Weights of a small transformer language model.
Size: 11 layers, width 256, 2 heads of 128 (1 for keys and values), MLP 704 SwiGLU, vocabulary 2605, 9.5M parameters.
Each number is 500 + 25 x the weight over its row's rms, rounded and kept within 0 to 999. Layers, rows and columns count from 0. Numbers have three digits each. The size before them is the row's rms in percent of the matrix's.

# q: layer 5 attention query, 256x256, rms 0.203, rows 26-34,154-161, columns 0-255
# k: layer 5 attention key, 128x256, rms 0.17, rows 26-33, columns 0-255
q26 108:481498493484428515506514486489519445512447518443462500484473526502498489495504530527512477455545501518479502531517475462488529494477519514505475507508464467565495549497487482541469488514493487503479504507532522475541498476500498492542495523508492477500511535481507491511517496506503504473442498515479487520516422408472469486474513498496481512483550479473472479531504473513493505437443500500540499512487462474523503483488500522493530503519493505472459517489484480509515500481472507491512501502528522480498501524511457495492495538469510528494502454546458487508490499486528492503487520516495465464490457509440476504479506476523511460499522519471495504491461530539532500492484541491514528501484466507510468508542499473509473477511483486493491508529513536462431513506511512
q154 105:474493497533504464498466520491516509475458529473495535483514502506508497545497500495494534554531471511507518522456518498474510461493477542492514429514490495471486522496499552497492520506459543499483487467535529476524471530453517497486482459455495510480477509478509511494484505489510524499534526515490499505478494493422470492513497485477503482477473540497512494476476502495484526503477503506492479512525479532438525508523497484471546529529530479524477518481482496540506526486479487517541520459497504471522548519449533529526483560473444550535499489484465516487496514504544469474523460491470497480457471527489510527489519494513506483497511527503479512512507530475544485513479494512491484496478510516492468493472474551535433510484477471488475460508535509508459475528524480
k26 104:531456497546538512490506496492532484552568526464526490541472523489526518473480515513500510508485508469548475509519506482527475488472493505495524515478479488514515482484522467478537504509532533507498476511455462535509519521523513478483502493505514489514500488513474473548514517511488497527516473456493553505499524543540517545515488468521489491536492504464486509508540486482499455537521468474489446498521507475497467513481542486477467492464506533548480489490541501477479552525527494503549506475472558531532542488458486493490435510492524508481500488493511480528491487533492495537497511561498541530509516489536516477515459514483484488507509491508469460489524469443484482499491494521487486494538490489511507473479524554484546543500500516531489475508507477496529479493511527
q27 102:494508535550474458491518481503499528459529538518536505504472523498521451479481475473473477526456508485499497501528460495483496480486481473546485491495485475513485460560501496468459520522513510493487506457465486498475514497490485456521453532490493528493502527503482480484510476446514488507481456470519497508506525523464517488493455513498476474481525499493478515552495492499461468541474472487497513501539491513473471512486526545518482544486515505480462468483481502516524504525494507494473489480409450510486522531531435490495527486459528514477509512476490491514526494511509548461489493496479498470476536467513520513489506538531511519466459508484524509493500528568482512500459529518483490527510499488491497519531510512519518463494554507467540489475459451493500525498520496
q155 103:463511470490499464541519517514500454459525521514482511488550508452533504496500475484489516485465492495535508508542510480503480513525496514491527486535477516507500484531511545512470496522488510502498487516506472540450499499485527472534458540527497511497485533486564513483475467472518497492499479489568524489480505535486487514514516544540470492489526525511530497493506516494452484528547438496502461484497497490474477471473530517462477520499506485467492523494511507477501484485509519476504460499516531491480481482497451482486505491550524550522482494504514532457480492503485505491470516491504481491524513462517522466536541474503495506489540497471513513479501521507457549525460502502482461505495472480458565544538498524488467481460494503564460486447495521484540505460523492
k27 106:525489503473513520508497545485532517550502464493511537527491534525494502492516549509524506515513488518483465489498558545507523500498483496467500457494483467489515537443470529487463481505490517451498539525443502514528482520498541511505536490484510523448488494500481483492506504511507507487530466488488473515493513493525453496569550447491507499488527497511547489495501472525516529467490504515502494528476501516557510540526491505517520474485477526491472508490503538524519488453460487518485539493527492521461488477479489475463513534472524479522496503471507527529483527519448479482513502489502528536492560500457494509497510529516495472480502524477502508549541456497472467502480555475523473476474517531530496474528490508488526557510491484491508512483495536458477460515455489
q28 091:496472466521508487505516468491485527505486514509519493491470486513500473491500491502519499517402516516473491493493473461508532480546482560505479551514468478487513510532472505503506494500525501506496532488512489497492524521500527458480498483528519459507578445522520516530524500542508525483508517505519486456516508491514488506514502504481541428513496533541511510513530556489484528543507488438498529484550508499484490487494461517536495515487490523477488464505471515450522532498471530500490508455486484486446543493488516464485507485514481482531472489485519533493493437508496517509460446481476525499502469496519469482509555528479519524485518552494493527442505472511510500515522459508518493499444525478504526523532509520520486493477529500517480493504525480499499512513507462
q156 082:546481477456480496469491490555496474537509496528469514481473525486474494510490471504544475486487478467491537509483445525513482491522517503512480537476499478530494516506499469479459547517481487528479511521463485505495518514567516477453479462516523516521506477488487526534501520494511536550524511490519449504550478480493507477511496487487505513494474516472518470520529544484532443510521477501498508466503502537502470476525464504533456535468476522493508502475491508463447505504441490491463503488478516504455517540481508483487500462484545505516470514522527494498514470514479496490500472470549493514479441490503451495513488527516520536487527523460558488494510505477510496472533476446491498476478490502484553516507551522505535506519523488556492503516526493509500474472485478
k28 104:498492491497483525528494547499500477507484510510493505492505491509486517524498483462513519435535489485502492504475505459486510469535482489517490503479480495534532460487500546483488478462552513471515469513501494467517508508484498501540478510531484512533458488501498510531518450554509481492489520548487484488522488491514492498505512475555531535529479474508504470527513482556501524490502560522454459529515537443511515528519488500540469480521513513488505475510476500550499533527502529507524496487507485496444484502534521520512445492480496504487521446538526516495523511477475521460488530521541485513457546476510535472513502524486501485546500497501441559545540520535490461524519525512523524508529485524506487471487478513485493557493514504493509501492541503482493472571512527
q29 083:514527499521498487513500515526529531457490547519519525523524488471540492490511503465483518514548543492502535467515509495485492490474492500510502463504515508532508461463512494525515516517478522533479507477500528535486472523554523535492511517497519522533523511467512487467492489527503507438484437484448482477545505519481535469498482499480503510471484525532506445494482487530504534505515498538477534491501484519502485512536503447493499520512483471507472523460518508482501474476493510517458480488505480540506498514449524494496544512488542495581466511513481516529511494480529484504487517495478484513473502497506492496490458494478505492500472498464519578522503470488523528490509499497493478486554431478507475433481499503514506540504489456497449526477529524515565521481477476
q157 087:507530536533492504489496472509482484433493540471536498534488486511538471447478518528476505466504505510474485479514456490551470517487486473528472478523536497501467525489452513476518486518461543525484488530503472474532479525476503515556531528510533487525518469517508562496556535524503521504469481501466505460500510504536519506517503509520493500461554515527509455499484511501498489451509516474494544488461520513481521489490493494475466508528456512502517514508521440520541467512497506548461519534487479487468466511476504485465519515496488495514492508487483476521465459533508472520504448520512445483448519483485500480505515530528508461511499512508502506473501477476460502524496491492476474478525525479479488469491503473536482498516511469464442537490520500508518540499507480
k29 113:518525517425490454483460512495468520498508475542492484496520502510467523536520449487511505516525502516521465512507486490529462482521486520485521533483490526512515478495525481531508472493519524532495484495492495479470460479515461481497524485515493541517495496503483557468514520535507510507523534509548466476515486458473497528509496484507488512495512496518454472507517507511494506508510496461465506520451490539456490490467489516552516541490487513529456492464474501516482506469528521514503492476492516474457534526507495467471483439473563452473498497539501469537549487529500497507505519430466484492502509483486479513490520519525481547480532507522524475503498510564477493486480500480496518503519493512513520497483506523518461495545438529513506573458508467507511509519527527
q30 077:511526490541467554497473525521553471512493493500444539509499515505476491496500483521504491508508524530493517488484484527509527462532504507533498520555519501511518511480499493528446558471487482507427510541517497483522510509494501505512509501495503515481500472524488508526492509523507477508518510474466489478519495460451518524548487500477549523534533491514454442524482522553496456521523502488522531485509528564491530517451506507510471531468485507525522526498461512465528497493486503491447507495503523501503489539478528513502523473488530518498516512450549494495505486505541516513523455543517509479499519530476471509485493521505456505524502476492513460525462460494535429505499521458483498491506451491471485553481458469506489463499464465476490515481505502488497518489488512
q158 089:533496519499460521492482476534503501472478490508500509501509466494508508505498485477480505471537510478474536468505493505488512510546529550519510494490526518569531458489506491552488495491486454526492497502534505489477527528511464481478494522539467507494518470530436531507516513533499481482504474474487472504522541490468439442487504457527474531530487477553466498503511497495493495513499514515470517476519513545486553486459518502485539516480495495496483519462513499479526527513477475490476502472527510561501533491493481455523485439527489472560513492483484505554536514486517528506481493547529529455487480534521519492458511498500499514490471452496480497505492484489504500492506471489522494481473461472501510494481499446467502507500483478509558530473470542521456462526518497
k30 102:517499478492510524480505491451456495455496510529468492514466493498522528489495488462513487486479522473487476496532476501484501474497504504465475484499487478494478498487496480498516477519478521518477556491448482488448507472552498496455480490511503491571552501497506490481492475538516500506542482499506523513475539486535495515543514515491493503465517483532514538455498510541550500474570521497444520552475465456495522530475500525485461510529519463520479507512462542487474477516529520475523466517454489498491475517482493506528518533481481499479514479517552529459476518512474538508468467546488487533471527530505500499515520492538498503480497468488468487516533503531525529533483475496518479521510527516493508522515469535467552533490494521476494492498438527473466520505503469
q31 092:478463473534435519504473465565492517523516495531511531493516499489530508511482513496494480481501493491502484502502494487588492533509515496463525517549491514491473469504498489539487501508507489530508500513505512514502512554527483495514529445494544466457507493511508527482561548494508525498510488463478486505478508520525483502497472459481505472519532500513509524489515479491433530542537509517511461517481516485527478498496482506518510516500501476519519499494469477517488520489504508491480435582527512455528485484483474555508470478507522547479490512543487465510524558535480470475512515505484494456511501483484471538482506492481518514540484492488515459510520460487475519481519497503477532510525506505492526532490533463499517482545489468470515510479450442510484484515472499
q159 100:465548494487496507534465489518512467533524468525493451469499495504489519529498476503508502540515512474510522466500495521448488488534483508460477560479502482507458529508485521458505534505508452504507501532509464506475406504547504492522501475516503505454539510487472501513506537514508512540498527526491495528535510490518452519479499455511454465517491484481521494509501480493474558462503474511504528466513488469474496508497538474475497514470487469526497502445454498490499509531508516455535467515546514472486553486461530498500500489518508520507500462510520537546490479495520490488507515490472550466514433498535477527513470483506498496505480499542502498497505497506532522512491567478465493524479501493484509503537518499473505503544495449501478524505496479550473518501498484
k31 102:507523494552502490521521519522498492464485523478499419470504510476507451464487531513495494494519497538527524539484528492504518511443502466544533457485497520503513496525491513471488487586487515515497470448508547503545543482521489473483473505490505511519491508472544524492525488477496531469514448517502499532489468497508515503542511530508526488497429476519502481531532484486503498476478563496521505496505510556501504501520538520500468499511448509491498505558484505521476502505491454508478501499474479531479466513544492470463507509491506525466501527485545523464500468536532507488530496494494462473459480522509515473491437476507519534508492490488467527476504441503528467488515516495511505477487506514518503550504503491516514488479524486521520453533514507492496507522483530
q32 107:514504549505511490549468478513483518510503488570544506473471535455528526498502498464513506551495496506534478480511502486501464507473506471484493484469501546507474459504478474479484506512534516509483482499482476500439498460539493505501467490498479519458505515500478524473498473485515512512459501496476515508474501532503500485494487511457506496503533550535512485481518505494495516522526487539500511490526527528518515516538516528511503515534466437472477487462508477473487510481498455499525516528482478484504465499436523528500518473497528505483505507523487526543510462516481472525496522547475468466517485506546485495505466502489532504486454517480498529504473497563483537484480550447497486511500520458502485511533513474498537514556485460534531467479531562492449475514492472
q160 093:491507531468511518527463525544493501486461507516514497520500472435532537489483484495511523507522486525510488555519508498502494512483445487513561480478525517455480528512482487510471526549509510480509431493489501503512491536461513481560505494505472494474543475482559543473519543475504470469507531453489497449437520469496464499501517473495483483506474502484530476494501524508447522493534534482472485488521477488498490522504525483476486485484503478521467458475484494492499457494491449471525494512528485508534515473481488538538512495498496511504478521518503512525517499484521517499495514496516429439508490505490468471505508480489505518518486518498457430436477483515451500496508542501459489510510525504521528508494491515514507496493536466497473523465489515503534505471478514
k32 096:490506503532510478467509506515517505484501474471516525542506467508485567492488512506457512459476503490475505498495504474485532509503481481451504550497493491497500503462476512534490455459488533507520507500495488504531535483497501494513532439470492477505464513506485477498512520510507471529468488489460491502578486547446527509523515514479497514496456497503470519530521490456478531502516451548489513457470515505503491495465476516513516483502506532493482525510500528471455508504545548510462526460508520519471467494456501472503514477500506510472473493483503531487483525515490526465490539476516508530483491557503561500468501491487490517483485547472494496506534420469525559494469505521525493503513511479527452528489509494498521511521457535460519483528526504487533462479493534
q33 083:494458463493517504540512529484487496511450472494492447482546525518504497510480522515496477540559460509496519539486513524477537524464469516507530491507468505504477505483474522517534504512494492494560496514484497499503508553502515521503530499478464532510465515481531480498506509493498516555516553519505495507484514489515496487478554485531523468544529466448532528562471482505537514498512530457514487520503486498499494487481501496506481478457504448511509503482502438500445462507508483483511489497545516476521453471499510532509437492560514499490488505514519507536492510486449479491543466521530500474521515470486505510500509485548567492512529498526483472484521463499472507526515446525502497535475508511484493514470505499522463466493528519476477494487514519485527496488479545
q161 071:517472515478502573529509488492520481491491516467490463475512515524531507492509509547472453485498510480508535515489508531446477503469501530476493500479474506506505446478493478484473511528491443448494482431479453497500470518485488494491496541472485505498481512493458472476477509502468519521529499500512540502489554498472450485478544495483504495551504487464509522518493468499515477527508506520500468476469468523480492504510507509548472500448493484508539493528464476500501488536516495513475479487529522516483486462514481488485459485534479463526535563488510481484490575464443479509523511526471535481470500513506516477450507492517480487492512468525455491500539468468526506486499525526490527531548510531506483514521507505500509486474464509466510466458501496502477504495471530
k33 111:495547526518489499523495509516487489532532503525502501477478525491511485488491511525493502489435515542508465507519499523493506546492524454484475489531479502489488515487511496467516513529538500490497485486521517520502580464502453495474529498494492472486522550499529496505488491482458522513486505548527520497464449485528497483498483508472503464520498501526497496474507518421494472460468529463474463473501470535503519485519464513487476485540512483500488465489530510458507513487478434509504541491523554490529522492484505517519491507527487517578541560486477504479543514495530481507530516458459530497501471514534475512507486502479521517506466502481513515496451536485501535469509501506523494511497489466492476513506522486549525429526478486497514477552464470500503476528507499
q34 092:561512515493513502465483503493515506479475484490521471509462487558532510508504536481488536527490503493491489520495511515503500510528544520468483478479514526471480551512494464531514457477524487576511488557526505532481457502481479496491467457507494475545497494471494514493509476513498507451504488498524518494507513542536558480497478514470515515475489535482496525539522506515504540564496478542502492521514499481516489499489525475492427451520472489549538528486489483534485508493527458493503472516448451518507502461512501466546578489499524491532475482515473513509496514490514485488473499449493510510541534510499563512496458493475485504564512470498446524507513504490492504510513476511510492477488519502539486518513498501500505509506506509523486526502493452526533510495499520